Weights of a small GPT-style language model, trained from scratch on English Wikipedia: vocabulary 2145, 15.6M parameters.
Each number is 500 + 50 x the weight over its row's rms, rounded and kept within 0 to 999. Layers, rows and columns count from 0. Numbers have three digits each. The size before them is the row's rms in percent of the matrix's.

# q: layer 6 attention query, 320x320, rms 0.0827, rows 303-319, columns 160-239
# k: layer 6 attention key, 320x320, rms 0.0777, rows 303-319, columns 160-239
# v: layer 6 attention value, 320x320, rms 0.0563, rows 256-319, columns 160-239
# o: layer 6 attention output (transposed), 320x320, rms 0.0557, rows 256-319, columns 160-239
# up: layer 6 MLP up, 1280x320, rms 0.0756, rows 0, columns 160-239
q303 082:444563599546479498571504443495522481518516519527477472532549561474617448448435487434495413543475508565528529552541499465471436499498533483394562518438456457519465434475518509576445485514407450513462517464508489428548472569472401409557442534
k303 081:506476513448434508500500550362534527492515567488586512508471531562572478472534524529526404527453499517504514480490522513493546539503498474528438508553479564530435489511476452537413537528516415502472472527142469459460532477560481484510509502
q304 086:642511585459571458554499494443535599504488498486494426503527439522496493525466561434472496463523394553607497432479450454495637450475451481494543380476423503474521497507561532580518430465441520479596537483468464461424486448625439451490526591
k304 089:515524523468564454457489541555517470557463541514459513493459527503487559534521522500493446516471519521533505506485543652415569464534545514549527537446526520559554518455513500580461484515499411521535358483498535482563510489553583463496402484
q305 078:569546548444491507504472487589544494530483497416470512542560451572518486481487404488488574527541478459471506514491565433548507529586461551451518548618496490524462405414444491497447614481461569497455583421504509568469527465597542547521490523
k305 077:550555440543461515545532425653585560502488466448476459441522536444468472528512440394479472454537478478454460551503492459492476519511487516474486404505421501528489525610449450485448502540567518545504568511597596515622473545470412523408421536
q306 081:523416427401561474449537507529421522478429482425483467526570526492401549458486483516476444564502556484478511531478495495536542541441495557560556392562517439522536572593568465534468485514467558411511555539557534528573479534485598533483490506
k306 078:510549545392476507402550530427464500465449508527551584534457456517479576476484534510472469475589460536547492469453535457477526463468520482515471504568513459527499485448566537553477612536450484536484567482570567526474614535469452361535482528
q307 086:507515520529436538493521506503506585430537483516512532426475518450550492467465478436453481524562473521500543537601463435534482483519475568553419534472456467492466477414547525425443479460491477573458506520480476503466506507574474470537467511
k307 086:454502506588511475454437490437459466443561460504479529589585529492506440577536439407560500487500459537475485546467539535523470543501488557480457534517501477397577490531451530486501540496539458458497597485251460440510551504488464515410455486
q308 089:404503516436478572531484416492489499530535552500532405437536448434524420546415485465487583486533521489425485477491534481474549507527502449460494480500472534579575453563513565498561555426464529599514480444529479512349600513530523437533451517
k308 084:496505482599591478462483434371474527462530511517597485464500544478547510462492524527518501497528415535492537502535476532528487532485520500508402550516482558461481515485464550517487467445363473487504396543422435492542486441555513442500528524
q309 081:466493475517544463547452516378446493414566497536587502510536537489467466491483493595502566515484505537501503455467493465544469548451491448544509465574556522451537573589468513516479491529506494535601504512511493414552502505533549572504493432
k309 085:502570456596491454497429526447466474488496511501436520477483553484537444535549467601429535508433567481479521482509480482526531508519553466467408503460500506493592583505546540495621397548518481523488484583343469541483452455546467512392587491
q310 087:562419419502525463528401559485526492405509535475544588454460536535475543533403498533484457527428567432515459485461484462522504449493539483559483455466474450530451593529566492572452501530595482585526487511493534555560424527440525518531552541
k310 080:539472498429478550507553576613551500529427556520459515502508505490484523478472438458501455493569485546473474568504486506488477477495484447508521460479511455569464424539544495581526599489593516511494536483446562462519499536529502497445479593
q311 086:440457578496533431486413590509501536489512452506499499344503495435579439547496500393529561573467498447451525481474535490522584423493481539510475553465495416593504482397500536520512422507487524455490471503519543442439600497566488583553482521
k311 085:501513483530502472549530553452508528495503526458568513467534624487460474637517448392548464401480442541361495578543539540505468483484411444439438493526490517469481487515419491516564450466464500439569513472626467490540557441566521459585499568
q312 072:488452473467490513528516538501375481513458523558548595538585457471485502461509613407545546454498478514551471464437521414522476573410562492442554495412566566540575561507572542584534558493549470523472536533434422462617421490493507466536560504
k312 072:446502452442531498410495615608545501461482487470445496507506490449493484552480463561480461507489428499493514588544495529529540568457504506482476532531407505572513401497429499577484472531478500540532546562312584526469463508465598508508539504
q313 086:497505400510543524521573621507520539461606490488586489423546561516473491492558515514478474534574511547508587422505528537518540498515477371516436514432453578502531514449531470485511506443597513441486509445475483456499372508396560487545531496
k313 081:554593535477571507537540448575516467473479513483560519489495552421534472511384541462478512552480486567437525518497536487472540470473504507486602536523529516466533447508562542526545498490462450522482377525662452572519476489553482385502534612
q314 073:543488416512536524469442420502593516518622516502550461446493420493468539494513419504468514452497521475604578517469485374530457515551488445446475479568472407433507463527506505423446497515537506619548478447550525510515566500532480499467475505
k314 072:558478525499483441530467379365436567521519464534433483509514508550521460499609518437432457529505576494481484381498517490472471463458564477457473457441561476407568506504609513520512458574553499463518503506366416436528479507479475473481453556
q315 089:557534457585654535494513442423536476468491486495585401436556462558425508531531419590477531529561466480528527474516541501444496537477502435492483442534470536534450394479574552551487457605461480465434447461564449391431435569572527499523514513
k315 086:522485560559476424553546554439474558447514514492596536496456557458507503517319561458483495547522529553498525510479517543433479515432564464623494447457545485565471651528531527587377558446466444439455426498618452518533484529419508521498514546
q316 082:498478470458496578459477545562541474508435503487522571488569425494475469440527479501525419565463532413470562507482461430554487514543579453485485432561587390435534509463523475510489504492532568499549517515446537549541549449487510571434470507
k316 079:555480395473508541537514534588530521570424543512461510492496475473483543494614422524450428509543507435485480454579450409531449488510513483464521555505429555512543445475484499503476592543584566567530506451322562461493418509581535514446480500
q317 091:494428458419560541542583521483589526484481516550514464467436556542525577492499482450452429528518496534538474497575544524515468505477398540519500508460554439436492543399591464391478459605546468477554526452522460451580521572475375491518509520
k317 087:439447529451451397506452457412533517433445440492557585610429528502491527493465506582470377527484499558571435427503568576445509395487528471544521475406540489548411484555570495507494547480541450532538624493474496504450577507453476462496519506
q318 083:398529513502576504509505494492514493458534467589465433503563480504585588516490481424494545488518458523503512442494541485611462557466451516512569481472580498507522485498450515552504492431532435540480526519533363480558526521527468459478455497
k318 081:568448543484464467480464538425480503501412493516553463549435521495475542603502459601455445505489489538483452525487480557520530465477457477561485508511466493498470479542516559580524441472478459511508473484602342535472454497509444437572583602
q319 085:569510503582522452438564462493536413468483514480474557468470524554579520540501511496542505563436538481413479522498587489533494486520535458476527500581553436601451576517469494500570428585540454462472572543510515460533460428491415505572580534
k319 088:512430411553466461487549625516539508489429530513633502485440509567461589481520542521528482506573581490528447428471449453482524510375490459611439489419505526524472453448516439574471452468455463476531363478550523438476553509482612589529547508
v256 095:456517443516539465467512547494516467478420563545462461533583613478414589475603502544426379598504517567619451473522474534465582417523327587450402394532486490520502567543600438444563548541456454424530495560488581430538487512412496477504538589
o256 094:541482544460599447589468494547485620445598457447495406373449554484519580562495505472457614481516497500511401558462562544520507492489536495545582497499490471446489487476510503480531453667502453511532490539636616454403562498565496460491547405
v257 098:486519528482465467495577496483506569567524436524443517436480563578444417423626477496553607554563589537444457443560528407591582471496461446492530564499456538456432544564499574347500546513494372519445524526505560519460441508437462515508466513
o257 095:525561518485565563509460450522463529455494539536521506463512505527475506404561468517473534511464511443506506457503537515427455478483408478491490417487415601521570552513552456523534465425500537527549546543496464513483565506510512521491585671
v258 104:593557471501402508482575482513446492484542458469501487508571575543472523496443419481462570532593596416412344518561435540485472444515497487420497544439518589489540517508483448499535580510526470540558489539506527524582526539519460528492519522
o258 100:398597480511565554419463511475538491477454490491458509515457433525425469416514554482491551461527481570625449389454519482453552392438575468490508514491432509512437593592461569508487466597436521473505503521380471541482439574582492489606403544
v259 100:505440431484460542439590519596482538406533518519381461491505550462512526481579530487473437491511518496487471592599570479562502444480537629467512426489484573544423384536496381387424499558455479565459458471486475447476482428483506545548519456
o259 097:585551423505553509531414347446494539455575512495476531465518468465480409507539506467469566532520523502565456554429447527464482530554479475530483476489517538443577604509528559450555491469429462465583548542432459519438435604541533441504548564
v260 099:552572458454541541521564416569473471542386607540470543476521538417551501487494501576529503493557537424470546530529547491462513559463591508500580582473519549529520564497518510519570466461445482587581431467515543553397495496435473503459401485
o260 099:445510595541515437510531543296522418399560469457565503429429516515517476440592523476476501488516440469577479483450480512561566495546433541469421442451528468479521469540467498506511478433436542443483452430422539487660567461520475550509514535
v261 100:458476499496543457446508497523504544442531441499510522497492486466531479391529506452522524446443502507514437473573405438528483586560500508463514580524469490473421479561523486375505493548377510520532480538500398509539492486546496545527477424
o261 099:586560477409460440476546489492570455506559567507511517495493497551504524496508510475477569480599452549546500529383628510453493459419516480463513420484490497480513536533537433494558493545549436519536549472475504505478452472456549542450536657
v262 099:466479385479523537570470472518525575572458455494507505490649514443512495532368522528450538541454449474537474536559560523479491441514423553482473484493488562489588484517480553607529576486519460563510354442495474519531568557484513515463465529
o262 101:423459488541508473558406543511432535413568448481417571507437466477512466501584598455556484420456511415484480515478522544527498564504418478441489582538518410490453496575531425514472499554502581470558690569489531468501486504463370481447476328
v263 094:516524535442497448548461519538502508512588497472483518537479355543528497443512450606497606598321573464489535592457552505411486469441545587502616591592514452523511596507485546484476431495487496521496479522471439480435451541491519497482448544
o263 088:512596475588464548520512485489500469425467438492433523501485564392472520511540486469521547515563527516425464508687450508477524374528503481508488513561521478492547535502505500537492538505531453484499577458551462528528377526463470518420518548
v264 106:464530502433510528488507538502557534492555530496504478515474453488538463531525515433470459486512556434485499506532487432454437550521578458543430541542469438540438518547538407478506473499413500526501478632491525484372550494525461509467522536
o264 105:525516521517528530459428410526474458490408545472532498478440533506433571509374508567490598519418553555554462483526470524567404509549440554431532470488559399505496474510456548439525533570489508507447437419492406526578482567558411401438502448
v265 100:429431534401451355557573552458484568494434471524486507478454550531458537545447511531537427469482516588565639493516498542569448475525538451599507573507604449546462545577458540513499525462523519579497504496496458467449502517468533471469500498
o265 099:505558552529542587468483516437496555494551565570484400538577477432558516499500460458498505505536413469378471570528479469553505452563435520466508509443468514465463468448534509495454537536511446503432558507491551520556526454549433429458505395
v266 104:553479553442490463489562473572541529564544585581422535398485602609455509444496543531558569504481566491490537518523565442600434507469560599481512467529513504484495479492508450617566570483483570385477519477502528450465487564455504488495495575
o266 103:414471458500506549526390565400487447502496500477537469429531550464474392560477477548522501456460519481485462556467457494498477464539476441479476553452447530522517554576438468472555435430448492469511441502568457514478466530608535572476513566
v267 101:445516553552514434531505500498433477432416508504493457547481540479579418528631419444529428525426553595417404445567494452539493529534559592477549560411567453526383604487561495518546356512484496495486504478481465515436392567537466503541552607
o267 100:545549545473463607435441517573594482456533508515530465451501558457425441467480462595540574531521407484518562410499482473492475436489521471522552477582437506528595465484462568425534537464512492489483512500402584506473439454459576509450519527
v268 103:426510542597560496551546458460464512529518475521552476426455573440518481444518446408530454516485498471532363560515441527479549562551489493522461526475406603515461390584475553514487559489550451507489433431518571522468424578435464539540547467
o268 099:494501578510505498416459611630594439526507495495540541510582502551447503559474476533525525527573554506450559467417496410530481416523594437590540450469534488457561543551481516557510476496470575477495546578433523499488459540543471599554576550
v269 096:521497573534544564506438505473515610419464448431556450395599534542502508433493558548534436548507392569460580498514503554477520537592607479614530444534485463571605520588581513530571416455435436497433547424492437508401421500495512468600460494
o269 094:454521536451501426485509565552507499504523509494464492564419452513551536474597492455468486490491516407455465560562480466494520562488474594502402431540549454543437559522440451384446530411468515450577440517634595471536607445472613481469471474
v270 096:534441465534510518517483506481486560536466514506466547513522534421568478420441519491477556472564505527596568493478577522548576577494444469498499474520487475495502465491513525479526472369536469466485490537506536510496473628476483500539448482
o270 099:457467563486443415568501489509546477487573493533522543511521481437505530611577457475514429389557506426402489533512561584484515514601467517505467495570489529493591479589555439553444526450460576465440495572553477492505484392468468494416535530
v271 101:469440637577473494441483487506552535458530487454580481469446497599564354501480481411491549452576409502484418536459473497555445562554461486470532482616476425480482471604501404472465400547517492547487517633523479526568556570545459512521576564
o271 099:584535454447463433427483451520497438574494499455560504579574519435432604521529563602511472475541477494416517387542526520550441474527533541539581391546569398488518537502504571449524582532484548522552478496425544489445540459347644597522531481
v272 096:517455478509496446458488487446518496472403431453499471469420555508530509483438519524541476427470547448558449478367596456454502484458446436417495513599526486494530584430466617438649436488501531522558531643516569504504476584457544442501422398
o272 095:573513552503484452512550495470509519507559436427616460602511481527517478569593463468400459553562461444497490519607510505506481504470547546485583443502480499501517408465523454512487486480525515435497528410450454461483417475461504568458523514
v273 109:381437504481473549541636518483476484585522655494491527472426522505518459494597529443538447554494371555557511590485429535454462503494548549508497550530426498494437515427503483394500546475508485528503509506510499517441514453463487626517464478
o273 107:515481508570580534514511486537523435506458515497598547592549423542473633466480425524483585465546537451421480457487534503519516465514471563526577362554538505516552503421548479505426491488466480437535483470459548499477528484542539500461608629
v274 096:516476495537544574488501515505416480356536442517487485542437490443434463481625519562540454553564461497526453440420466528503527556479523545416500532446487552508518529520503562564453504523483434492535466456489477547541518555584541555458481424
o274 094:552511516514498494520512518503628431547484470432514448443496506512538490508455509419496544468512490577485525544463528384509500505535455400562517486589537559494488441542429514452528491518487462482534453508405503533452471410421503501516523532
v275 101:499487469513349554478534533463496511570545496474495518523606557441484579471507444590491493398534541504475467472515531599473529425475461495566536509404654506474668470504457527502522454491524455517526558490500491430546508513454455437511471463
o275 103:459521574389486570573493564498548605504497511507412337552454508501591468523415547441515460489485397503534500577478453433477576516586636539487444476426431513551486448459481520501474522482565598496422502543376550527598461531536480468460479501
v276 092:488510519480457542496492482514454552567548476509517510562530529546552496528469481529459463451428513540503510534554417502529385496490569643606495546554532521434477478573437496483408371595606464581470453430488439501504580485488530515524522499
o276 088:490436486380468479556491452501480502523415518443449493487492518457453433458531525470545505481521464473590466473401420519438601525486503559544526474426549536445516503480494476533517555555479495475530502494635542509535528535430503507484494415
v277 098:612459459540508552433513492573552470486466458570522540488474609474505488489471436624532489492478476534477402473512496424478447449481446489367531454514605461554505493563557503501408569516549536387497534539471535536608516383481492473491554455
o277 092:449445483395499503470500541438442474537513505377491455465506533536572399470471520475541488545501437556538533456449526539562557617447562438556542484437522554531522525456401542477481487502557517576516392480535442427493586499463525401439527575
v278 100:537528478427454467571526497493436589457540568565416427483466354524512476627524454416536555490466555535535493450481498495477485498452541530397473533408478497598425631470491483526505483540527560448556591517505528577490503450530542503485402539
o278 098:488363508640518621458511537490503488461429512489520541593479501539463477392497478547430618561571424528470506449539471470433405462521502480506525525493473566495521508483497471423529463472483434496454481422419476490480521592518447441392562514
v279 096:549495495435452453553497475525422459495347451541583441515454564410408624463414435507476407537403581522553458474511508500509487529525531489483521549470472512492476536440501531628524477528555483501527467467516585471616517585560460539467485563
o279 094:444528518487515457443587590510562559482529564509454411431451539413503506437482481496510526571530413503576514510457620481561486476483534493576568415397470559607515439466484558534490473538521540504494493528434493474543533400479444425456467472
v280 100:493482515498523509567527483500508524530516441420541483428601542517536519533416510440500459570548580515511625547588475531486507520500523457523488535569437541502577508474532471604424626527547445601546387418481558465453585536530499353477479496
o280 099:427495526528520581527459501454469515508537455536484511558385433497530582489477501469501463450476468431472372533453500471494515482532513540476450537470564416470478418574509554530433583533511548549469621579524488531597591500518364515518440417
v281 093:439454431473554478464473503574549612448409442496456519421544460555438569525327537541509527547549473547499500490537494366483470453618482514459497452543534534534463481559536547493529408517469430481500482464488506456452536591533480555497471459
o281 091:540550545536517542491472495494540563506528485443519441509479535408515533481580390471505426514425481458508444502481472531549454554490489520508585598467431458498465546498443458556501473575587472477569524543479487497497476427471476420367419500
v282 103:502470532581465410553446536462467592464522441495579519459453441440395539538488514459459508471400581594531409482488485556386567415470386482503493522495550634450517528557499557566518437403504470458439433425520559522510440581501582602550492479
o282 099:459570461451545594541479539562490562489436450550489570507488512380481493507493398513532511522537528504451500528529543527391442611538533471569568532493364491473526540515511464525464544547544578560480558629555385551452439482475422443411463526
v283 102:532606385497422444442527473536472576496468399518504469477444543635453468487483492529518507536399550536471502509569572438455617544544464501495478509463577594438550437492489478527578440430562493472435576513518537504542435529539545502428465509
o283 097:493534485453478479565436516488559459533567519515436554575569487373577546506529527550448431513564441488488568530480574522516515448480505468457553504475488505405427411528530547538516484498507506511486450490580473550409539577518594544502420547
v284 099:490557499492478414538505532527512499483556454501547485560564550538542436580500466550524431405517495567489455626436445504487446480461505573470552513525590602522471510522497462495495474539513485533382538484497384476509508469546467564450610533
o284 096:422443446494476538447377498537427425528420541442461509469428495436473516498536580553532559533484465492485484379504564465511451564494507543488533481514489458434492500481438520468519599459538560532548486464589613485474431551485577501488465524
v285 100:548511527459463533504487506539503526434410469502566507571428516426392461487391461620506437505494483585527451536516459454539545501511532492469551557539450492461436592508523458436537528456519473462486558397498523561528521508540501428419539550
o285 098:497584498545526500468539521483442495519559451566511475401596500473447587452519483485512482511498510522505517534448580500525547523530472503508472459503516635444492470500431549587488486500476457534448486493395465445526569390439481494586479510
v286 105:489555527509542558453445463468541513471449522494411541491524315595524508488531483566473495550557433527384453486521459534494496490478550571466479464454582509418391379534556455491472620483525492552476549436506605604565432475510469500516443516
o286 104:449421441487545575622520442583465512590493536453505495494471514473567540398486536434480589453508476557539466491449520488527535469447507455519537575462520530433501611526427526472526460521540481461529406504428434445561625521513535498571414582
v287 105:457512487490565427452534475517533489364553523534524511519479396514557526364567479398546504534472498434515401606523491479486494484559519528456552552406502569463511500571480490483470565457483474468558517506503486505521498466514500554538514427
o287 105:493603505520531467453439541556535457486531437546505493483522578460481497578519470537502489463509539568519493540456596527503490551483462439497484565487457438542482447496434476546649532555568523483471579527454466581475376484492550470447487482
v288 096:514476402620538542472526449527448405513549515530435495517565437581398551446519427540554447539491435449488460531547640548516516467456509564427453497497451519498517459424525491510534484652520448436609490521484414511533484603481499485473489481
o288 094:521477517477463603465538477518544453458454495447474470510497463497625529431567545443510531449435488496486377500451480370424528472462486533485534523437482478471485495515470478487496462484512434552478454551578549469546537472533532398548441615
v289 096:477518470420514414475479530542481498436479504522510513478513437475400474598413449444447482437460546505485428473414386469462389531511458412486559465516403518393549521556427527510582399546455412563482501551486529505547491591552459498487528464
o289 091:483552487595532452543466533549499558513461477465553482472498566514484595501581427451561464564514454469513543477525549592520485492421540627511576521480552482463501550445565503541532542510485560448479474502429386488449635482474454514496522491
v290 097:416543460519549501421498530515492474546506630543458529440465561435523524570543514479601465496456447505538553541503501447528501450555631482469472459552390449483414350575541497467489496509476542448472467569489531393527591435497446462479435590
o290 095:563469545526470425442523453563557386582453509505585466534529543510460470498564535514502511527450559493456453494435469502589477474458535556479513369537539490531539546430440477579516479520491447577559467462574534586460547494469483425549510532
v291 099:474594591497509475522555525508455524463478420514496481500444452495497523414460503467504585540488578544454460457520373426520585477450537474419569516488470456492352529514482520486480431444399519499538465487492569483435544489550532507518498455
o291 097:510457459557506504477502559532520516509422515557572561467497545419374571493474465546485458479469520471507522502473526542447459512535418560552553500476425623559572477512461505548518570609488388523476472505524451559515494443486403606428452578
v292 097:460537365506575490510462484501531531450468444476499492575483500545491491521386485513497490449518480541500493497471543425433474493572472455420559414627462431532394491501556397487477601378543535493484429444512511461540527528481505469471468390
o292 096:519461533534452401619468483451470459516424555471501616476475504475577530521456546447510528442509581506495542508474593572510621501503469460533462508564635515345578486532497488583485531531538476505558565416411458456419563521490500519506443445
v293 101:432432620433588453560486532507500510573522462435526579432461416429441515427483455541550528579395539494490487563482461538544502461501499456516507605512607498572444584567455514554434597359494395534537514506487478520447524515532447528430563384
o293 103:502571504637444602403442502421531454404415535549474477489495513551563542519423486503576483504540464587504525507581516502543497495544476534482503505556465459565532426450457422543472563474519507474507493492369447467548397478500513510529467562
v294 102:526504485468492557582406502537415448439604563483500460513438485556557475464605567570509519461556587428549471494523474433554451579504503604582600492578484604471441535409482493484421421499488462554478456572506528469506492562581522563502461508
o294 109:549570416576506524467563481516499448492418460525579498529529369499491516560504518557479508569503502522546551454515480457368504437601502463487466507515493561494505448506508498459561462379472471533483506399438450543594470454481584425534619502
v295 098:520454584443465467498467521482511490543531539506492508478391418507617450404453589426527634548586511473509561542455508488586504501450504484452518555452488466511375569551480421476402552532459601530544516575490527543530522460490503548528458508
o295 098:547466412486437440409567429353455439439386513534545550545529518518446498512552544575438488456541498603497499450469503504473421504446459514520525483532514496542542482488576394494571515506471407528389511481441448493494461486467577549421543545
v296 109:582438583522439405487489517499513537512436443430476495535489581489509566479511530512545536439468542451607474461533437458473515494564568500496480510459539424470468596554515436577461424552516499515519421514489508462570481505353466477512490496
o296 110:506567474453494434448508483585522475462581541504479462531560527445494430518505449555549418506416513477529486588556488583489491569476476489511546518445467489557484456574463567496517564466509511544487457513507468532485410445500430394410465505
v297 093:482544502592403497483489479479567548465612584460511511478375502420512518593565493355515540493475525523539536493483496523530526544462535459586430512477480544492413602582509442555429549437528436411579544404500504519476590527458466451440414479
o297 094:448436469529549544382524593543432535535413485580598449513557476503502517468468438501459483472522461525488468432518477500484506536484489482528582433516477507495481397495464505570485522442525498582491434463391461529439557548593545510580499571
v298 093:529550538524478531553509497527574497435499547472506429497490543530559416481443473521458533514600420497554454400442483418497537497518499424507509505503516534556504490377582496433464535575484543459507519641500489542434458533481438512572456527
o298 091:421516517524477518476539431619460360551510470476530563519584420549472543567534517573564555558483547545436575523528413555447468423474587475440545584485544553462496462553483469501561497347485442517392422449427431561521513481495493478426550504
v299 101:449450514513577520554448535492492521460505516460540519429459401416509540468464529536597494496582572503536547482473519468485500423461429577526529552500450440576521491516518562481494565512419444585550403511496465395441562563502478432462450458
o299 102:492490518524485482506591445336427423500485500515622507465453536594562532575443472354455459535462483481510431517464527449486541480523507533548501431533601478460515436507486464547469529392605437510470597525441502505527435423488481510495567558
v300 104:518492510453551458447462484498504543440446491518463553503525558439560484536521462444483565587521583471444457453474484381466476532482446417459490408579548440446537451458492438498465522490500503462524531583514570541524538495495548515513520437
o300 105:498444509489447504545459495511459518547528429482506487444494486520607518519476596499504475449511406539443501459557504608449604458451521474526504514565497494449562512551629541583486510528511525535473445475564505537535646502458508515496448454
v301 097:485490576508513456549502505514468443495549477474514460438580496412514474405472456428579527508465517492438547475571392582564426525558502522477512492454492518518537442509556444536426481520567459628467473483512465471488550538481344573541464547
o301 096:569461462516480588466512500428522529487480569490491485554429515513517497543569529462473425503512464525553450537522525460485512426503572524499405461468468493564505563512549478450499589442502496493496558612276550502572444551441510430480535453
v302 095:466478506502594496473560557530522488605459510519555484489451442475562487497486485501466549492421486473598494548508464498534522497494495604499510500442532527553532522479361480472512542487510542478476418510494515460520466503510531545470399530
o302 094:582448453565434488434469545459462474398542460467514529499581484469477474534514508540522514508527516489540513575444506538537429545545447437571568529470453473535439486476572425524548439555502527458571614522433524540472482484472423528492605401
v303 087:518493576456475452424467503489447499556489594452496422555420554552573439522551479478452478504483389511524584486485554538508546513448513595428441545518574487462444479596479496451497424528473404451555549501516497499488480524492555408504578544
o303 089:434504455440521563424488466509470560460544444575485486492609469547487540427537455545486543541513520550516521492488422473517499586515548521570522483571465414551512501491523490453522571459495611519529528492335502500479540509457530532531463508
v304 103:522430539513508459503506491518512459513687508454574488421520429511495489462613515428451475527486522470444550468494358490592529575509489460448488523587374499435478509521542477479407460519529436478523519495489482523445603407483476530566539470
o304 103:609445428527549553409457480457490530473417517548479540551438534577450630479483525486502460468548475485413492410589608505397452465450517459520529425454502475491528464450610529503483586479515543617505456555516480523483588592522503492514534536
v305 096:475503518569506499457458526513477588480481517491523480518481520494424525543449388487542470447437480494394358484499506522456476489504574489484534388533481561554473486534569563477523475503499455505494566491477565560559503527541493500440427350
o305 100:475509459528463495562477516567541466584474499437472465586425492491500470424489494424472521581523497494533426528455557601477430455537543485472562461466578490436522551542454517457473526470503512498574452449563480447444553519500471502513474491
v306 099:521418480579548593468444480428484441542424557437501540509494438471443471519558450577508542574522439553587588513537484589617559568506475494476452597609361528569475462463571487516558605539542475428540526409494490590543501555469513442385444517
o306 098:537445506547543494516508515538564452465551466482560484419513532543542508494428477444538423516462598501477424474440454483504626522486519526438518521502539565483484509585390511536459506455531452476591427514540544490505564451508458482583525578
v307 106:533454549460466549518568445488524535472485486628414571464479537504519481528522539471527545519494501463532556383499436571546477598530577493468511450411472471509468450520407592482591422526470470464474576468497484480451533514511484482458551552
o307 104:500504523488469436532507558437488574568517583507509494513421549524470493530474517534466346489483495488440583535586504441523434519489460497490434466561499591550481458456530363446475514450422475486466456476538568450509369541438490483486496435
v308 095:435496431617349462530541529519486566503455552573510535433469522522460505501528507419565584531479451452536559480512487585548555518542532499510505448493570558463492412552513568513556431499577495492486451510518545486549469543496549503535522557
o308 094:507430436473563519455468502501488535459554504534471523627485442487519504562584473488469389490441487467495449504499483471478439537411475554505556465453394521469464505473588441479450454473435566478417566573446494570414534540481467432435496497
v309 104:454545538552406504519534521532506540412480498495460475521494506584528541449574493531504357538507493657541473473525516485479565445460425446492470426558499490505482481436503555329474499439510505469420515502498572504486529555468554501498604466
o309 100:505482482465514500542535454474434514498445475522638529523532417413483572603439575568451460426525540408441473514493523494426483509498593569498540609503479517483552412441592406483554481522473498494427478581541463516481522469513451451434480515
v310 100:408528524443521445537584528474477605504548503559562543510515642577459479583435444451523466487372454524469523511583497494414509470512518489644578427482512576480433517448400478499476535396480431514466486581492443403412522470485483485556480518
o310 096:444610519565559514468501613617484433507481483512466577498553445445452519554592438477563548496488490444512515571507447544500492453525540532507581481539504433498516537476494494496467532536426632458596467429448542599456461584539465524466508450
v311 094:582520471457528531484548481496511386496492558526446479533495512456395486565537508464539490581491561506440331449485501513551428540467533465548526563521423462511600566489514514554466509490521527463509475492510513454532487363531463606467475503
o311 093:489483531556569377528484533538473542584418471443446434456459490524488508468424396456446519552527447508527522540482483434530591572415482476598539451475523541538541486503448536539478503450365479471508432458530419484419534563446535514506507522
v312 094:508473419535591438438417435530507452516511470564539502496396561499570456466516490448478552500461504471538420482493548461554451490513481547526521407469541401524518454458474494448511445479519525461584454503477566465569536571457467516536467443
o312 093:585530525529628505573551511560504524497490522327472577524571547474523507502544449535464495532582417529474545453549574562432532459480549485551559411421539486487580472463464462377409513524456482474553534493559461503446542485458606467485482489
v313 098:453563437493513420460511526486506486540505584475461443636538538583453525468486523501489456550572433525515493545462617483417449549517523452576413463602592457547507442394512486473473397544525575599406498507506343439485483497527516572499450404
o313 096:481437521525421537532485427575465469515489530409433549566535430518604441490544492499494441399476536439492510468505428526510520546577532551474533593515574419481586512467470529486460558523474493540632519444474569473498561439423460436466503458
v314 100:527505574487505469513459525475476538542522502474539561528550523574531606405457600384569558458561515462546510570539444566383525459484440475421434540428523485514506475480396484582465527466438553522463454451511441421509575484549512454515554498
o314 102:410573511451438427472512495429465501434469514568491520487462506455465495527541539527571487398492549465519529516495517524559487552467461490519492541554513492492408545536520484509496525605558539521493583549625514511513370485542501577525436445
v315 093:617516497512517439531562470498441450445383459513499500544471378376487481499464516477491467546446579454568514469497469509472489566416452443532509455347548559515612520559429519494484549574469556549483488572511595548589497487454455474482590456
o315 089:565428486516463549508499542394460582497604409467437600457506556486529531524528541416481506454632418559479456498590539483461472477541500488489421541521522442451453455428581472509561540506437504462444528539422390432539622537503500517558467551
v316 098:414477566448584473521471540512555578533370434477565533439459437532484479482431456512537435448440523598462507547474491464416523411571401504538551520459496500517552397580384567541517571432477517546463438450500542439510452541501475474456556526
o316 100:530505548537539454514492513488491554539467454474530481493535554513540526518542441487585518556487466473514539516504532494565468594518536537522471558557560407551482560460459509548510481563568473401609661485491439436568398401517488567517534431
v317 095:612584534597453587551481393470496501553477534527499433412447498464488438573479542529449492472511547416425411518496497529499421513496526624587480427500538501585404471439498527607535490553431483476569564499528621479504510435522534547494514489
o317 090:513510456593471537510430563475483410536484419499498612527569489425533498466504578505495538540425423552517504503467523466532508460511490471393491555473514442400530549576469478309507469549473539489485434532516531483544537541536500636526460406
v318 097:511498455487515528509538548524463460522475558472483504448567500407479529509618402466551524519538603462603476341519503527442524584453404596448539442487415529562463427447483534510549517518495505518437526485517555487398509501506521484527457461
o318 098:488462544544506497565485518465519500524471499586575510478474536542558527563482486508455540569510550519457487528447442512503529429528537443529496498542462548468502522486590514487524503505552434478539440532414534560514570547468421440526530548
v319 099:560532514470500464486559465486506477410447457508457450498516493543402487585492416537507450392464528612568496406434495491553545475507590483483488552431442519490493629591543480475574550506483489483548480456501571546508433491523439462432412456
o319 098:484519563490577479496488564543565504609543489543466473478469534418449540518474554454478531618506508491526474545455516510408511538458454504511523463549544459453468507521480566566558544530478442498471472481466464487545617470489483491646520652
up0 104:494503521658585553518512494499523458581483523519502486470477502521510478407481524484511493557465521573548434515518586562504513493462594490517526553413437455488466463539468502580440580463522474601553429498517497490490509424544473498536549521